From a checkpoint of a small transformer trained on Wikipedia: 14 layers.
Each number is 500 + 40 x the weight over its row's rms, rounded and kept within 0 to 999. Layers, rows and columns count from 0. Numbers have three digits each. The size before them is the row's rms in percent of the matrix's.

# q: layer 9 attention query, 128x128, rms 0.121, rows 0-63, columns 0-63
# k: layer 9 attention key, 128x128, rms 0.122, rows 0-63, columns 0-63
# v: layer 9 attention value, 128x128, rms 0.124, rows 0-35, columns 0-63
# o: layer 9 attention output (transposed), 128x128, rms 0.14, rows 0-35, columns 0-63
q0 088:530408507522515524473503471488505550558488485455518454446537476590489538451464515499550546495492429455539477537460503514518530533541460470525537524559565480561380505491606484548481484530479442
k0 090:515440531528497508493446529488553507541473445493470467469514497541517547526475460431585494557502466486529450499463454530520499540507476492467524553522479447567386505501605443540489499472461506
q1 083:549455499487475493502490494529563486486497542510509474480530445519473461454528583509498518420550558537597450476489488476466479351507564492431477463524471500510447554469538473563463555514524440
k1 086:557433513441565439529438464499549437511452500560496454478490453503522429514498527471540473466536532495560470556521440453446484416467521500479512503545476467549505506479529529518498508440467529
q2 088:503456460568452411504460467522520446518512461508506503521510521423542467554563504507471501467519512535520549520421483495493495487483538474523486488542540479438489371562519432540539507503578534
k2 092:523472566558492464494527513508483466537554518540467539506473537424489485535504511504520539503506571471574521529479514519436479493462532460533507518504518456463541445521555429487508524512484511
q3 097:507491511496437467517534512455523505517552403485476487516413496486512474520490524460481510424445487440520478514475529457519497533484428520568444450576495474552536479506506419449501515530476562
k3 095:467491537527442491537523496465522539533498446518479491514463558424493477478482441476452474474457463457576495537494532515495493555458497542500426511515497467528498486467556496440473493546491547
q4 089:586534553470488557570523483512501548457603460489508449512467480505507522434455530531468503512530468452481537536438438483486501488467499474561590524464501591479513483470449481487526469527455517
k4 088:553502544427465503547497516492487545483588403527523454521478527507596550458487492463503473565519472526523549496472481503518541486482526499485541568455483562478515468506482466535455509548441486
q5 088:467512509563508503598485471479583580488518534518542535498512537488457417450522439483534519506494454515549540481569521495522536513518542422439501484458558415511438464486544534520480516510541535
k5 091:493519506533473482577510459511527582464459562463530462530472512480548472515493646505527509528475521467546549513526501551500499543507515429400509525485509424483410523518547495524513490444489489
q6 089:490505511590567534503532542416489519554506428526473487480483442394562465505470484485487536462512569480637425573474482574477495470523463483607471481483411503469447537518514510505510524484495502
k6 088:456472515595562500517514508440508530497520453492460497478521415438469401520502458509489535446522604471570481561475494535512525485547492510574451479535489510470455512497491549515520508528495518
q7 087:524454520521459481523476531483463507505471565504522515499458469469581489540532476514532530450513484562454523487471604532484478480530455519515503495443500475530545509521525447492447503444560463
k7 093:531421549527456491483499515479519527537558570504571427431510481538447487428430458500536556476524535503490523492449472495537502504544528497497479507466573577494554524524412442512471535505529517
q8 085:458446499472529435557467497451514532432514474499527500569542543497485564474518509615513463524500535541459494517498546508482551435538533509587480522523478488544534447505555530489465442465515526
k8 083:523484500484479491513482405477552561522501453502481465558530473552535567393462511541539512554447524524534498427514449536478557487497556506539505496454506510499479470551502476480501430403564561
q9 086:514480522573522489462403519473456513553469562460474460523492463477542435616464492521440522546515491502502525518562452468567497588445494519494460439476481550500533507530548524443513461478540461
k9 082:493461525491545507463476494453495478508435528435546513485484536478413475599511473538456482564486531531497537525480478494538493592485514558452489445487508483504561536478524490450489457523566411
q10 083:553474499520489577501493560498445512550487464513521492450540499487535554480497484502432499476541431486435489522537507453510530497507480419552562494455493472513448480527486513473527537458542470
k10 084:532531515553503566524452508495406504540478504453425550521456498467491476486483563481487449496478437460438511467499488493477545528461537459518594534515529512540501482526471525507492541459538480
q11 088:468529499456486544509520408468453551475498498466472522487494515483573480485547550463497514528481524512487497436580420436516604449546442431488484514519489519549483538463480540530551499478519519
k11 087:463486501469543494503534374463501537488482532501475525508480526426517471504512546421499515559466524493487559518514443473497611517528419472444492530584475552560491553459430523526533442484480507
q12 086:512499485516458528541420519529474443475405471474571484519499450522459458522492460484491512481556509519501520555454499507477482507327478470517472486492511466542518517501517510548467494524532510
k12 085:506522515533521551522431504455422451571539448518539499511454498550414466499440466455512518579583531469562475505475510554429478583410499475515495512523502492480515522504496461525482554477509521
q13 087:453566490532463515476419520501492472496520555541551374557523516446429514488549462493521518519530517426504484450482534489463526532503485473494553532511388470610481446433528508522490461463517475
k13 088:564508459515481531529398511537534481451478500466481423497557465428522489487507492454553492542489493500547421491521466459558525561488502515507514510490395454568538375515496481463506480519515503
q14 089:417526481486457515557532430501510470468489452506483502472493469615504521588534493480462444539467512440593471494488564445484484512522496479504548520486435461472520487499540511481539511538511510
k14 085:439515514495418498508540472527523520489451502495534468486506490594475519504495491487479477503521528465502513460501514494448514528581479468457561585538451512493561492457543561486511532550541514
q15 092:518526491497474627492494524475555447469482522562534547528591462498537446522459504559524457555476593500452484508489423477454486519512501503525477483511517487478470489505526440512507453370522517
k15 089:488520488532436559453526536447494474504491518581537547522528444491484468554527494608549507527488575503454489538453452435531530538504540530478494486536454494515519503589533419516492510447534516
q16 086:437497559445515490533489558442502470512507460542528576451514484496542444502516536551569507482505487512482497447453440520408532460530516518537498553436461491545570464444557549517411524566533445
k16 093:489517528568489452529520551469527428588512481466492558542511446495562439467507547521585558551486470485482525513475459537501495530498496532466516565440438547520488501392488524537439468512511486
q17 093:473440491509552476523506500483499496425527556480510472511521470458511549519522542494558420470521493463512613436494527521538493552537478469493464503522512553508502568476554528441486509442529487
k17 087:510469458537495506548483455489479518457491549435465514545504448454546490511500486511552420477492457527544503434521567500523514482551454489517427503498521541565506521490557483530496483475534575
q18 093:475489484508482482533474479519578507429467459550510478525479526536502506497479572547517538533485448581472557554500487453552475447590451638494534524460491551504489510507542524562524515415451524
k18 088:508490506510451502537519467566519504486517489553468474473470466473480481489476558507531550494464473521474575537475447490513477475605431630444556531476562491493461531522513504487470531433467530
q19 082:510440459461448498490488529543526519517549477488505508521469429467524460512561461593517528500458521546502489437521567523600562433567471488484516443519531459448471502503489511543492465519511488
k19 085:523424488525465529463434481482531488520494505487504451573407476460499462511557492552554528563439498501462485538527554566487567363514487518462566485504493513496524547507480478502504474518505493
q20 088:479514445545536472547490551530485455519526500440507545551520479511480554485439520518527551484475513536532537559411485504501504433512445534511504445477541437488540541532381491490534485557496467
k20 089:455515487483547459531478526455473447528496466439601470582521497521513552533454475492531556480492562457463520492480475466505555470432456537475438489491538486506441500536483547509505486527513570
q21 093:565529519502541502497537501556490511520490456524484463396446517457467546451463440553482496568592529508496529451543536579478491503479450546628464477486508495442472468505473529461576447469585522
k21 090:491511595493461479486539521520438492487520529485509391494449477464392581435498512558460491495549563503475490472507501523535560505505478511573420529489503513474507504518522551525523517513548501
q22 091:499481521591516479453491552528511514546529541539493519500400488505474516527488491479459462532477492493488525450500517432437589503513479497526540554581558541486525527466422503498388505468503459
k22 088:511507474471502534505411553536519573451567463445538493457465491460454499500517523471526470545512467456523551443489492508436547452427445506509500504566534482538470450532431540498459544525530446
q23 093:480448455452433545566466468563498459477492495522565495513526533476503502527450601514560505549517470470518535484556530540536549466490580438508553469513447514489527524473532565472473467525416507
k23 091:515515448563468545542469518575544423533428496488589434535509539459496518480501536476497543509518466544554529559535529602518500464458523491554561473467451571479425561501568544437501478437427445
q24 092:499451461473497450500462497484549469526511481504511508529401523436492487472477477584500491448529484517471420532522567524490460509462450529486558501557513518463458527483610636520542443535487496
k24 091:466486483434498487455450520478520449483495519527466503512400460440510555518514506570436552423479526533461459505521525531432470516470508558459549439539465521502445509468572503500519476574504508
q25 093:528510492477476491552518505523502508535483454547474538468518521493520581492551485499529483480468422519481506474510534468424562481424510554579462494461481514507426473422510493501552522475547536
k25 088:481512501535485492534521472489514513484524551516532491465485479488447593464550495545511545504537425477506484468461462503457514477478533581539507541461563549528435531429499518493547563506538484
q26 089:407494436518551558479569562535508562453481483562554521522460417449487483445470546510505483440471512521486497506491475543506558567371467496477514539494530531513515479482548508468519459538483515
k26 086:447488435483484580489522555520468544426561522603516517482461393483490525473479501489529461434450483516480538564535511534510542545410516532466464521449488469516465491449527481496498468520546496
q27 091:451444569496502541458499505513475579501459533524537509501473514561530475509493528512567506486522518577509500499497526458525510510427455520506557496460473537516470509541417430492454402510471520
k27 093:521484587519466495471539542550468556515483472552499472522518557520541487442474511559551435519515476502495496540528535522435470497432423516528568496479491543459511505532481441468482479492461445
q28 084:477505518488500527510476532456519429511463542467400549554485532452471575554520497607568457514487512568506524507537472528424465501566450419530442539516470553501521550476495512519478485578457563
k28 079:504450508455439545508495535473585460484440499469477527592522488548443495519544520510527465498523516553466571493515533511457471462527428458599448527484537506472462482464521485499505442531511555
q29 088:504533454452492497482476547529444489518495538497488474480532457497540436528455467467484471432506407513486543555530493514482506413520443529458456536497475576472519505455549506492550492545547494
k29 084:522528525545525494481420521507436393527569474511493450431425536541507469525495474493485523555496436510552544493561502513489453482510405533524447534548493565504544502476537494465495510511484446
q30 090:486542497486503436485520500506473496560478503458543575401503496496414441527575512548480456439529519438465534542411573503451540474410562521472508551516510480455500591563459528501452494507493516
k30 091:514561452514515507516467478515499568559477462470533528452461544516414465460512518500478461474551510431456510556449466547404492454489520533475500536497540470470522560497480523488479435503543499
q31 085:476540507515536568452546536508457476451562522489497484471464535463534548551469488514480410492490461577514519499493523573511508548473472492463519501573467463462480509503506454536494481436511590
k31 084:443530477500536548444497454489467519458588554481527521526489510450494514493469468524526419470528494574490505512517520552532488526492488524501503529557484459493456510482539542558517482455500588
v0 081:461437425476550589451500534562493517482522468532506516527569506484438546483527494542434443536539526476544451562489504437544522480488537487509507495458497534450488464544475440447552471491544499
o0 085:452551555573452428495524453451537479505467492490444452378516506475536489534481511478546517458498481488543521465558488538513543508526497505504487508521516476511520519528513508516424527508436490
v1 088:495525515498470516455534524457511597514541511490530543481578476499526506507466440543495396484544455490401478530537480468473560469544544495512510501504489500473456518504594554551528464417605504
o1 088:474535527511524440540509487544478457478514505515509506519434566488477468481545551472488563518481513473523549442503493481530512505464525527468487515487541488512532499436425464455468581523409460
v2 085:432524462410457508446460518511547439468517550474448440483515594524595450452525507491533519463518488438489449473499509508411479489498524482489497521532505563524391511508464486483474493487532532
o2 083:508546530542511473547530421522444507538532489528541504465508423521462509535496527462471503532542481563589519426500492508534520462477442583527414483420465458438588500523449474503491555506559508
v3 085:420500574479534516514519432435530473514593532503577444529495539426459522393457486459501552471521542539420457531494460529531527461526482539457537537505513487461474530506546535481507545514522521
o3 084:515503411517541543542499516577474442449513493475416595480547476585525554564550478524493505465485509482532525519499506465461516569506506473475493444431503521504551442510481466503447523560453468
v4 086:507519473411485498442514506476499488528454496516516501405427475459568562501552476436474498531524463547485521539552456578459490564490546547454471477456455440520451456511487524482518485532573482
o4 083:537505495518509477488486519525549553463503514523499517601549469474440523552508545519477494476502514482487529461472524453532475509541490425531537478579551567469500496489521492469432490457534494
v5 080:508518518496524542477433516518554428434524461494515541505513513500575507467486460456476510543429473527498504507458511477437463401516447580533433522503534460534465546479504503510485435424545493
o5 084:511502464501417475448515498511466541511492427486527502527530534591440560499495543560479523455511552491459461520526486496570545630438509519496585439470467479466549524519439520463528538516465482
v6 080:435473543548521501513481429525575508500500479476546519535501490509568468510471554489567461490500523525496443567499564463562487532487527457501496460472472567491509463427484497457543392436592433
o6 085:538504423469529481535531550499470470473449459535469441450516560509451473457578487494525577494413488419505524444541452557453496464568569520509541562468470388534461496536505491502512502481434529
v7 083:482508470452474481482513550483504539520569497512578462513525417525479492505602391568462539432500439486517455476542423539522507497468492556491539510550584529444428561511455463475496455565546521
o7 081:518487525508520531552514462505471567509513436418507521532538525528537516481384582441443538512501542491465547469526453459444549522538497472482451523466485501551557440493506513423468489480488507
v8 082:542474448558441525461470473490515527438531487474515448478474523439557550434444483581519475536490582504510506475508474514614496518511507542487534551534511473445532456448460491482505581449511554
o8 087:496552537442539480511576556542477479518531487493530560489473524561496425484507543470505499498527438560497474502495541461404530486461490481421572490440476496538485500513557479549488445500519438
v9 084:480551442519513391488539488485484500519549500491516495491507496496564553510489497482590490476468489473449429556442475501513513446488526435527470487471481506445525468491483557543493531506486585
o9 085:459435509477516615452411523498560512481444480527506420488469508500443469534473461538457492493452562565536498438468535455494535601442476514472547540591484487531499524467491546535545497502479480
v10 084:490545581518507573456533576498501440474515522497551501475521516497493425505484475490553523506507500432546509483565546462549528499514485550469528486551508425521557644514483576508494518544481497
o10 083:494485483421495480491433516509497485494506503508476519526470467498511548477523494572451407493484487527464574489438474485412467533509504527491455508479501573516441481474521492502458524452465473
v11 084:465460492592516488463498537547534528476517578574513445562428496552485501462509531458536562567470469484476464468481483459509474454539546486569478528466436490496551480491488452444461465523508507
o11 079:518542482464438485564515509435498515486497484513507535420609560457503490531471500566468478489513479524518505436476468495501507502498469471453548445496497492464467517509505599497602483514482514
v12 083:471493475501545538563443449523570459562474512489517560503487518541556561468603436508517516493580468490380467514520465513504551454480436415499501508532480474473556540536523532443466496512528481
o12 083:506460487513514464476497582445472514470448446445522505492474470463484424546457488517483506571428573494541484536431427477529490540547564495468509508532593531504501523471501435464540498450478536
v13 080:540461511455530474471537521457473461508505477575481528532516494450449443446504452510458506511514526510529587500554445534484497511474491545463432474598537582493388485463548508541459478468528535
o13 085:491518483559499479521480488534524514484521488476527499527499503538439556553482494489530533508561425482448384524431580508523483505521588477482563526471453496498528448472517513524560479541498483
v14 080:524459548456484472475568491439477520474559611459512548534537500471459443499529498515529547514534542537463499463433549497510500446481522546533427442453440501536455486524523458554510555558535530
o14 079:491506473509526558558457448504470464510436452565467502448504485555518522495426539501478445437522497435500475537575539496498479553440522494442535538513556474456448495484437528498488480489499446
v15 084:463541515562434459532420528528508496508620464528454478509495480525471437526488475500507557463502503497541549460563478532509524495527481457455523442429541499472529417544485598515540490409499483
o15 079:538477499464536480496537450468589526477403455475498502496511507476499518474467524460547559505546448473502476547446487455484448498445467595521524574550522479474471507515490458497446530498497504
v16 085:475495503546488507582497432524428538507562486510543483485569533491530450483492472505471506602475468514424432492547416528508431508518497465522459572523521462543479501506429482468507524533526535
o16 080:473423495415503510571517550473562491530449561506478485464445484496493523518511482526507524476550540515546548539425498425445528429487512553489501421473486554483480494516569521532479540504461446
v17 081:480492542547523516600436489418467567502484479493459506502533480522477565526481508434503491503500506536510448519523452470538513475538541499500500585538449467520516477455496467480473496558484471
o17 077:490528472419468486434559534560545464477514549481542507462509416532483450476501467560442523436514574476529523521513502483462458497491466504483472416482597479467461504530490530467519536511505509
v18 083:450529447555490467479542487554574552466522495478508550464521484496475555512481528494541476492549519558502539485479514494528451472478612459454498540498506462540514509596545490473527493426455476
o18 086:506528513508502585557464534468494467511484568484535455563511467484505453551509466531428521526401487417443529457516497518436511467522451481492473521501518466475480483441467488509534487543471533
v19 088:559491573578477486459485512497526511464473480518546565446532538510541478515493522504510482436499541529396498526476505567429478507523488488562491488457529541509493524478478481469426609486479542
o19 083:400538430463545509589530475464448483552555529506482495523473494533451535533502552508431486491496499489473505475476480433557528517489475509490450409509459478501571479468521480515526446521539471
v20 088:442507428549397493481519523470408567466483526488493509523529461487500468512502522544502488555449492481549482497481461476454530492551525526464530452568560503491435489475465458398458512524470546
o20 087:494488500502616479533487500575511497505553521493487535513534560525541513472496437518553498488518483555463551472541546494555457522449460466590435505508509471517541491512512488574576529468571506
v21 080:524462523529598525491548470586468536422463396522480498489519539512476516434495475491502580497513515516544534491425540468497586513576532455428431507499454540425505509468488517463568539508503538
o21 082:515497467489374511492436479468515450592559582500549491532458464487502460551428496488443455464490522462492489531504450591516442504439473564505540470477512526591540492489531519483467440527490482
v22 088:584553492476529478517521428482508490542506521503561504514523418481517462439515465542430436522496497518532499537525554500489504568581515492566468454520477431505495464470518515535507507531470448
o22 088:455434494489476513498448460485498482481495478470446519505497575494550516574485466450550532502566454398523534472503475490561493449430519499503587511460499558471565535496473491464545482475502601
v23 079:548453535487433498455568443492468473483503540543518445487441548451520427502554550526488526460515487518486446498423496540551515518557458537470513465442598510431547479490579483566494423521485474
o23 080:470557518528599477520491477473539469525545487432526505514523506561495528505474491439487561514504493550466547478568555418462496474516497510469502456481517414560479501512405532425406490572516571
v24 080:517507505558445509456474496460543510404505482574528399506603463513542493504531497475478544524478472439453527506505530414495526466486474538499503437488505513496423490430484530471510544535442458
o24 079:480501552430510524497467568523496471635520518464471563472496517514486509484494489517483462512477526462494489462503522591496427519561538510455488547502493478548568470572523535515487483504518552
v25 085:508486522514520492485587461537446458466470558465518543470443489501460475544488503595515553469465517437562457474543509473463547525514457453499571486524527445474464420562450451537538477416516476
o25 080:548484472442496495497433513450490483490499434484474470513509552475559550453544597491532490505517452518473486500542494466543457512508538545511464441465496515569516592467536518421452532588498516
v26 082:557475475544510509582485553517512480468463533543488533490544509468473460523468440527497529481528442432440466512525533459525474477428491501548465463477458505487547509495483480593451552543409537
o26 085:441500517470456507427533390479470520495504503466447485485524459552479559473566538472534483564443558556569410498494496564488487473537498517562472513473542529480525491574487600476549481436542477
v27 083:486445502529480553567512476458446455424498520464360444525538525485520592507501494522532480482571466512518486514527468518451514467501598530521475485558534472438492458462462560519582528484482484
o27 087:538551570479503485497503534560519601533525516485564504471466470469474426492517464566479525517434521488504491515442516484579515508468431508429577557428480493547506504485545507452396480479471420
v28 085:556454521532436457515451430542507485529521490485539474540489530555420523465513467497491504452468500481465458541499560612486547514447488538474493510588510485509453415569461430488484472528492490
o28 092:447546466478549517589547516451455464523456461574525460451542480453517451533508501471504475542546504531553571447523450442457502485492549428528499495413491626522522577433570560507504468520459479
v29 088:558521452442546515494515476501530466553547518422443530549539486500536488497407539489496462483515465525524495475595485482552564488507466467567527507456579559492478552441474437475523498540490425
o29 087:480547519506445471506422562453517479460426544501570509451458502503539495518540518509475535489463546477505475528432499521415435527552516556494491514547428485537547420553549504530445494429502533
v30 081:463537526535473552555479481502540485511513530477496478432511478493477591468462456527471465563568540522460498503500465468499481445538430508514579480604494500472464497548514440522509441553485458
o30 085:484460434478511432503560509513446507483559445525539479539490543481488466497501572442514544526514409478489514536510504479512545537445547583506435478387514536576509476463497516437541534486537476
v31 087:425450621526480515473402526549451540494479552426520546559437518475549486506561514482526436460623564479553540554531474495521514510499460486468542455515506496450477482461468492538489452598494518
o31 094:527519398471503520511633477464507482524507448577459489445516462468481539458443455499418474483456457531502418442458554443447472499507457489533518509499442565563508522469507538443501555441481514
q32 088:506532525481491517533536505542530498470455544565494487523446468395475420528423473413488439432503475524507548472520583512485483526452405435569553548527506491532523552482446517463504498437518512
k32 085:467578502452490547512515518590495512437445527531482479496505478458492480520398459572573407509477497518505583480520613484554515476534492467474496494492485529499571481495496477417585449444439473
q33 097:487495433513514417472462457555461485555507503478487473557533533517507514445526562505485505509520550506496467472524414455529414438498441550543461546499538503505460542486489583576402473469460478
k33 105:532555411604501478470466443550507500548516499476517432550557506536454611408503515499531400539469548483567517480531539497524500506530501533477531568496461525578501533518514465607451506500500461
q34 082:510455501460528481515456535536535480456458527492534508521549529489449519478555541556426480471485559542551524465550558432428554442460520567464564523475511502468508408496458451468530541575514503
k34 088:527517499445570463551488517419556533482498523521549539514403477523470494504520553513503552553482457510526511418564560539477531529458521508521530456501583553466492367537442462482464502486533515
q35 089:502485499483505501514488395531486478528509498449419580500491463463558450527525454459459484536502424600488485463515486506518521539404553469388542536589524511491499497459521508488479471447552506
k35 101:478472497557470500439469494471484453475519503421469560468486512413519475495513476493492570463483475528543513477529505548505519526427505455388524524528474518453511445514516509526516505480515526
q36 084:507512475459454455496507487513543545464453516483444522526481544561505501542481524477417536524479462465572561469576524473508543506536496459432522473517563547482534521493461532511437482492460509
k36 082:489489482547476500539569514581502522444506496465513520525498583556503560436490514538506501489512480470542463500509476504448483503449443442430567550479449526518448543544561539468440498513452478
q37 100:545547462515495469473473516466460472419505513481485587517511555503449536466531502403432473527496474445572434489464493537524456453477570451441535492548511547514558501409476411452463590526563558
k37 093:550542489553540504537424495496467485417467466468474557533556502465454512519548541494439522462458544422494472464499537607441435465438539480481465438523519532502512514526491465474424460429502498
q38 092:433490404559531459479435535540502504512462444541494456593511434467464502493475449556494548482520481546537543466478533555476555519473530583449512476497504482488499509553486576491469403505533388
k38 088:437472522498489523447451532519564463492520523506537456496510484443413532499527533615485501540517528488499567467424463510512508479496511510487473585492552499475487536547555541444488455555557454
q39 106:503477473460403548532539535479541471494493508510458399551541463565544425497551483512556509490500525464535493500446506434487545511477547425410476455488568461517425515435494497522481501507492484
k39 097:454461494572499488567582471495528475539445473490460448551548510510582536463508520521543459498469495465408516553499498518492495487542496515431504476523478464544426480477481513477529479525488490
q40 098:463498487566494415501560522508521487464506514505467524462427525430497538582539479515418445523478530498545519504509533498463550568421539564499513469569499576535557476496465486480526508491516496
k40 098:484497481484469489508505482497555472477491558484517549461516441569481438509504508507482486469496513476569474428454586512507588552410536488471510501509507507515555554496417520434479507493522542
q41 089:514576523502511575520505447484462483532509553500491451519492523516427444435482488551455524472492522490450575520434504486506436430493497461542511496525545492540475531474505447540518497516522474
k41 087:511625466467493492530567478537449514572425538464490437564506470500489484525444506566500417482461483489464493517513466584485489465522417532495527504516554468495440484527575529523507566473548566
q42 089:532439508548605502473506541491463470518517562577491546545454549452542491460479453502448550544526488511516454484501463483508498478535540471505530493502454528492442521493506495464537532520519498
k42 089:533485510555534521512542561529473462417530528565501454506491474439566426494470459504473478504478464461594491522521453512521514474462492530558544434502499496517505448539498443457500479510501547
q43 084:519553517534496461489474523505493536525512426451494490477484488450453451512556552483482518440461424515466476541613481474496440514519512496550486540535539548442487458504483569559524461527568508
k43 086:560498599545543537509538513485435488509455450549561473461512514493455467495515544435436488422506500489447460483506486474506505604565503454502536523544533496490535484511532573583491500508526527
q44 108:574502477482534536499538543467572524489553576511491523488469516462461551500514521383492474497490492402449498420536495472501486435443509408481477521515587500508508494433491558492443472487537530
k44 102:488505464582516538490551585547496522424526481494433547533487506425462433513522541421499517454520463475439515455536555483471453497434486520565543486457560509478500515506526508487488457426445499
q45 092:506513419545508457497481523521572427540520422500430520519497430459589489574393494451512552537514606487559482466449526522503480455472483534544557529458456479516533428493505488473463484489480586
k45 090:447455530544448465528517500511536553537517473486488509604477531478484538486408452552474526450537595537495542498555532511480484480558504523470430483517469553496544478492481493573555436424441493
q46 083:469492490523502490427485483486493481437490534571591519533483496494493499499515442440487427442568550545538504489556444439563519441502463472484504516582495494532469463417560478476543521503462475
k46 087:496591487566469440468509480443563518505516575556483511512473475454469467548447491495536522487470479582599505556516475566550515502475439501480505453536470458460474398410513462539468470440516491
q47 089:504544472554568525476504495537512511450470446503449464583534469547478441488470478553610527517460477477568554523478414508517480509466476497397489441501500476559459554460553513556521462514508473
k47 089:452462468551544424528516444576494405527429501469511412482543530491499541478479491537481471515427500508563609610535438502508441488519427505454506519477528536513519508534550503568500522503511510
q48 092:491476559567519521492506449527470485482492586523549523488536513499468504476472462458446544501491501535457463587457477435457556464478553471426497512515472509570497529454470494493479512530516544
k48 097:530505473543548560522503548455495494520523542518570511457588431508501412499450457442461530509472485471476505515581480484488539477537459514486546532472511473537487472486477526521477536500529511
q49 111:451529506552582429488570548496519466561427487524450525496472482553490465484484482534480582481497543487459525546533569451499427533412419549591514521445404470485473528545511519505513481474511472
k49 111:463516506470455540502505492497456482520499542477474479475464515582498517471499416501506534509414559512497575468493522419505515558595466587512464497551482488581477521513478482510515499493491493
q50 098:489520484484503588499548500487490490481482541521486523430484539531517485511550501396460429527505443457511477496502471477477517483478486449470553464525552429530554547503433513424548588473533498
k50 107:505509501496489560532542503537563482442476459537455593454497522444485435540507523379409468525506493470509530466505461488460505481444494513509542441523491481437550556443474557446492485433479579
q51 086:498591444521503503508530458513518590510485549470457488468460556550479480565502412488422434465493531482441482548462477419458460529552513517558506483495422544473559573492464523587490540533477494
k51 088:579555426507435531507539449533542502479496509546523509407546477584489441536516455437504365477544489508498481539435501511509537526555408503514494502483466480487554510519429483590468516497465501
q52 082:468506500497522450413513503519467468557526486450470505440466461446510523552452514423497527423471500529516512538504456568478432528454482513506517553551550471481517533505469584539457503501517497
k52 081:524512504515447488459510493497555452452486518505497438454492477485515547462413452465426400488498528485438535516530538434509529519496545496533435475521527453517506565538471535525444532565510502
q53 126:515558505464472465480538472493528473442490522457492494519434523508450479481446536545503495509509495472441546517533508462568403461528482522525479518509565491485437525454525474581577528547571496
k53 123:588609501529509499506551472583483484471466490499476441568534544524531476493543441576550496475450446422452553479539461490560476497485497530546550505509491517529472496482580453532550474490537487
q54 090:471523455550490487488473509457501551545463483527524530517509506554513511451588510616511532533507442522493511528490507549517540461543534527449486521448471495472439539490487586520453520528516541
k54 090:436512413590553493455506506522400439485451554467601481561479520499466509533493487486466498480485494495518517509426443536503581507484493516520535520481467507532460577529499515579576584546534447
q55 086:467487495504514517567503539478508508439527562455486572524460457473497580466465514446516493524517567421507455508569572517506502520507539429520536557530454560520525470424509495452478447434454418
k55 088:511491504511491494519480489461509573439493490423421523517526499542446478456462494391526500601493510465491451436555556548445483448443530470538418534558456542518497430472540521442446538497489481
q56 095:458481488503482435487511444501468469510443512539528467556445504489546506520512553533452467502564499533420424545517478475477502493507482488526493529560470483519399429474569529505564523483516470
k56 089:481505491508465492457490450463503523439533564534465527546527549527541460493477478459461516527473519483501529506460479458528557547506548540508514505576603509519476426512500529486568471504518443
q57 096:489453505509500548502533524448550552448495537439535522463512462501474534462506511399414489493551499504492445521438430588512618468412568523497515540550511493480523460508446444490508537507511466
k57 098:531508510534527540517534532474526442525524505499450579500497393447418440469522502459473470543491467492472471464459465544528515499448512487460439457555559436441489472563490525449496509472502461
q58 085:495524445561521523497505539520514518489486480544501473539476476497443523439467517509534495546547522499478518447625500502463524461524518447544427516490489437514481489472480517573460477508541417
k58 085:522593469543561509436445450509522490463506471507441434581548457470461526501441582567547465523476450511518514435517484471518535494501487500547501553502515488450439464525504538567485515528478492
q59 105:389534456569516435528519500490474457534470464526531467548516503469516517529454455620514524512498502571541557544462543503471467524456509558509505533448482535467483494550568567533559471495500459
k59 102:445564473502522438487491452431480482525562495509607488539526502504509521542471398551503498515451494509480581521469551510405526548492501511498527516519472550462471538544536565517464533488552519
q60 076:504431505499468456513489515535502509543467468510508533501501447445472512503501524446523515484519496469505451526449510473534502530497502487529455529450499474465478483537430522510514475550576479
k60 076:506454457617535506440500498447513449499444538519463533558415531463530557518537456501476513528543515498492526523523574419468471473515526478495513485504513440503513516476515574514539453470526501
q61 092:523521523530502502511533494548454537499418517379603507478522479476515532450509571569513516460499547478558535444545444475499493472483515437474514456490489473500478462506608491486475473536509514
k61 100:511524483471530520506512517564489501494454528458525441510549529484477523484602470492538567448488535576535499480511446531454493502471497410577528490551480547546472480500545501504522494508522465
q62 094:547532490574437513473464503500534435498522507503497540509541515522439481446489462427525449512499552469476485389554481460627545544537507482459499455463532499529421437474536503457455469453480545
k62 090:479479446509459515489459499536520470475481479478432600575606541445529507538481533477509577523423464508518482467496533551495469476529480483485534466465479524508478505497518458553488461467497492
q63 093:516553525475511554581488491467537540466443504476505507490506551509474443432518600480542482482495570469483567515449469464494548607538552468494497505490510452542515484489477542450462561484524533
k63 087:496478522425531545463530520462485504513447446481503543502473513413529450512494532443511520556514493477481511576469518509482444484441466516533503463455505418524523551573478556518447481555536420
v32 091:559576510532554488442511516434574495492467468548480447463469504429487476523503556578498539527537510519486543471535532529505442485513460547496436465463403512478548494579513507495409456465544503
o32 089:482427554446480525512432516464460528435549504466472587436525447587535505562494486436486467541476525467490492506546462525474588496461527445415519527491495472487517498452458521483460522537521501
v33 076:458473571469494525525505601531462444497536528535516516417490520524480484478466533494518500497521526513458518540417523557508455457501435505476457459484570430511410546491474547524522528495408510
o33 060:538438465556496449469458442481513562502482516461426483459553509449499504484534427552457481577418518473571503512530454510399545506507541511479556507527466542546529494570536462503524473555514487
v34 085:513502514565508520442544540517503484477482557489469506503491489486458614526424464506519519514489500502524481430533404483448552462415473471417481480529488579482509429482517501556504473477514562
o34 071:456530446522494450488494423497470491392523446559534522522505501519495464478516503451524490503553579501485550519564475413509503579541470523525480503479503521492488508507518491481445540489478505
v35 082:394523469454514448536528464500477470520489408473488489507518439540480513541535430468533524478472507485488517492500493601461488521482498452555499564525534533550519431445539465508521505478456509
o35 075:498498575486556499495459571526494554530465503520526576370504499542501464561455483533542468516497447478541464530524568472519532484502460526453555563467521455430473515544523508510424438517530472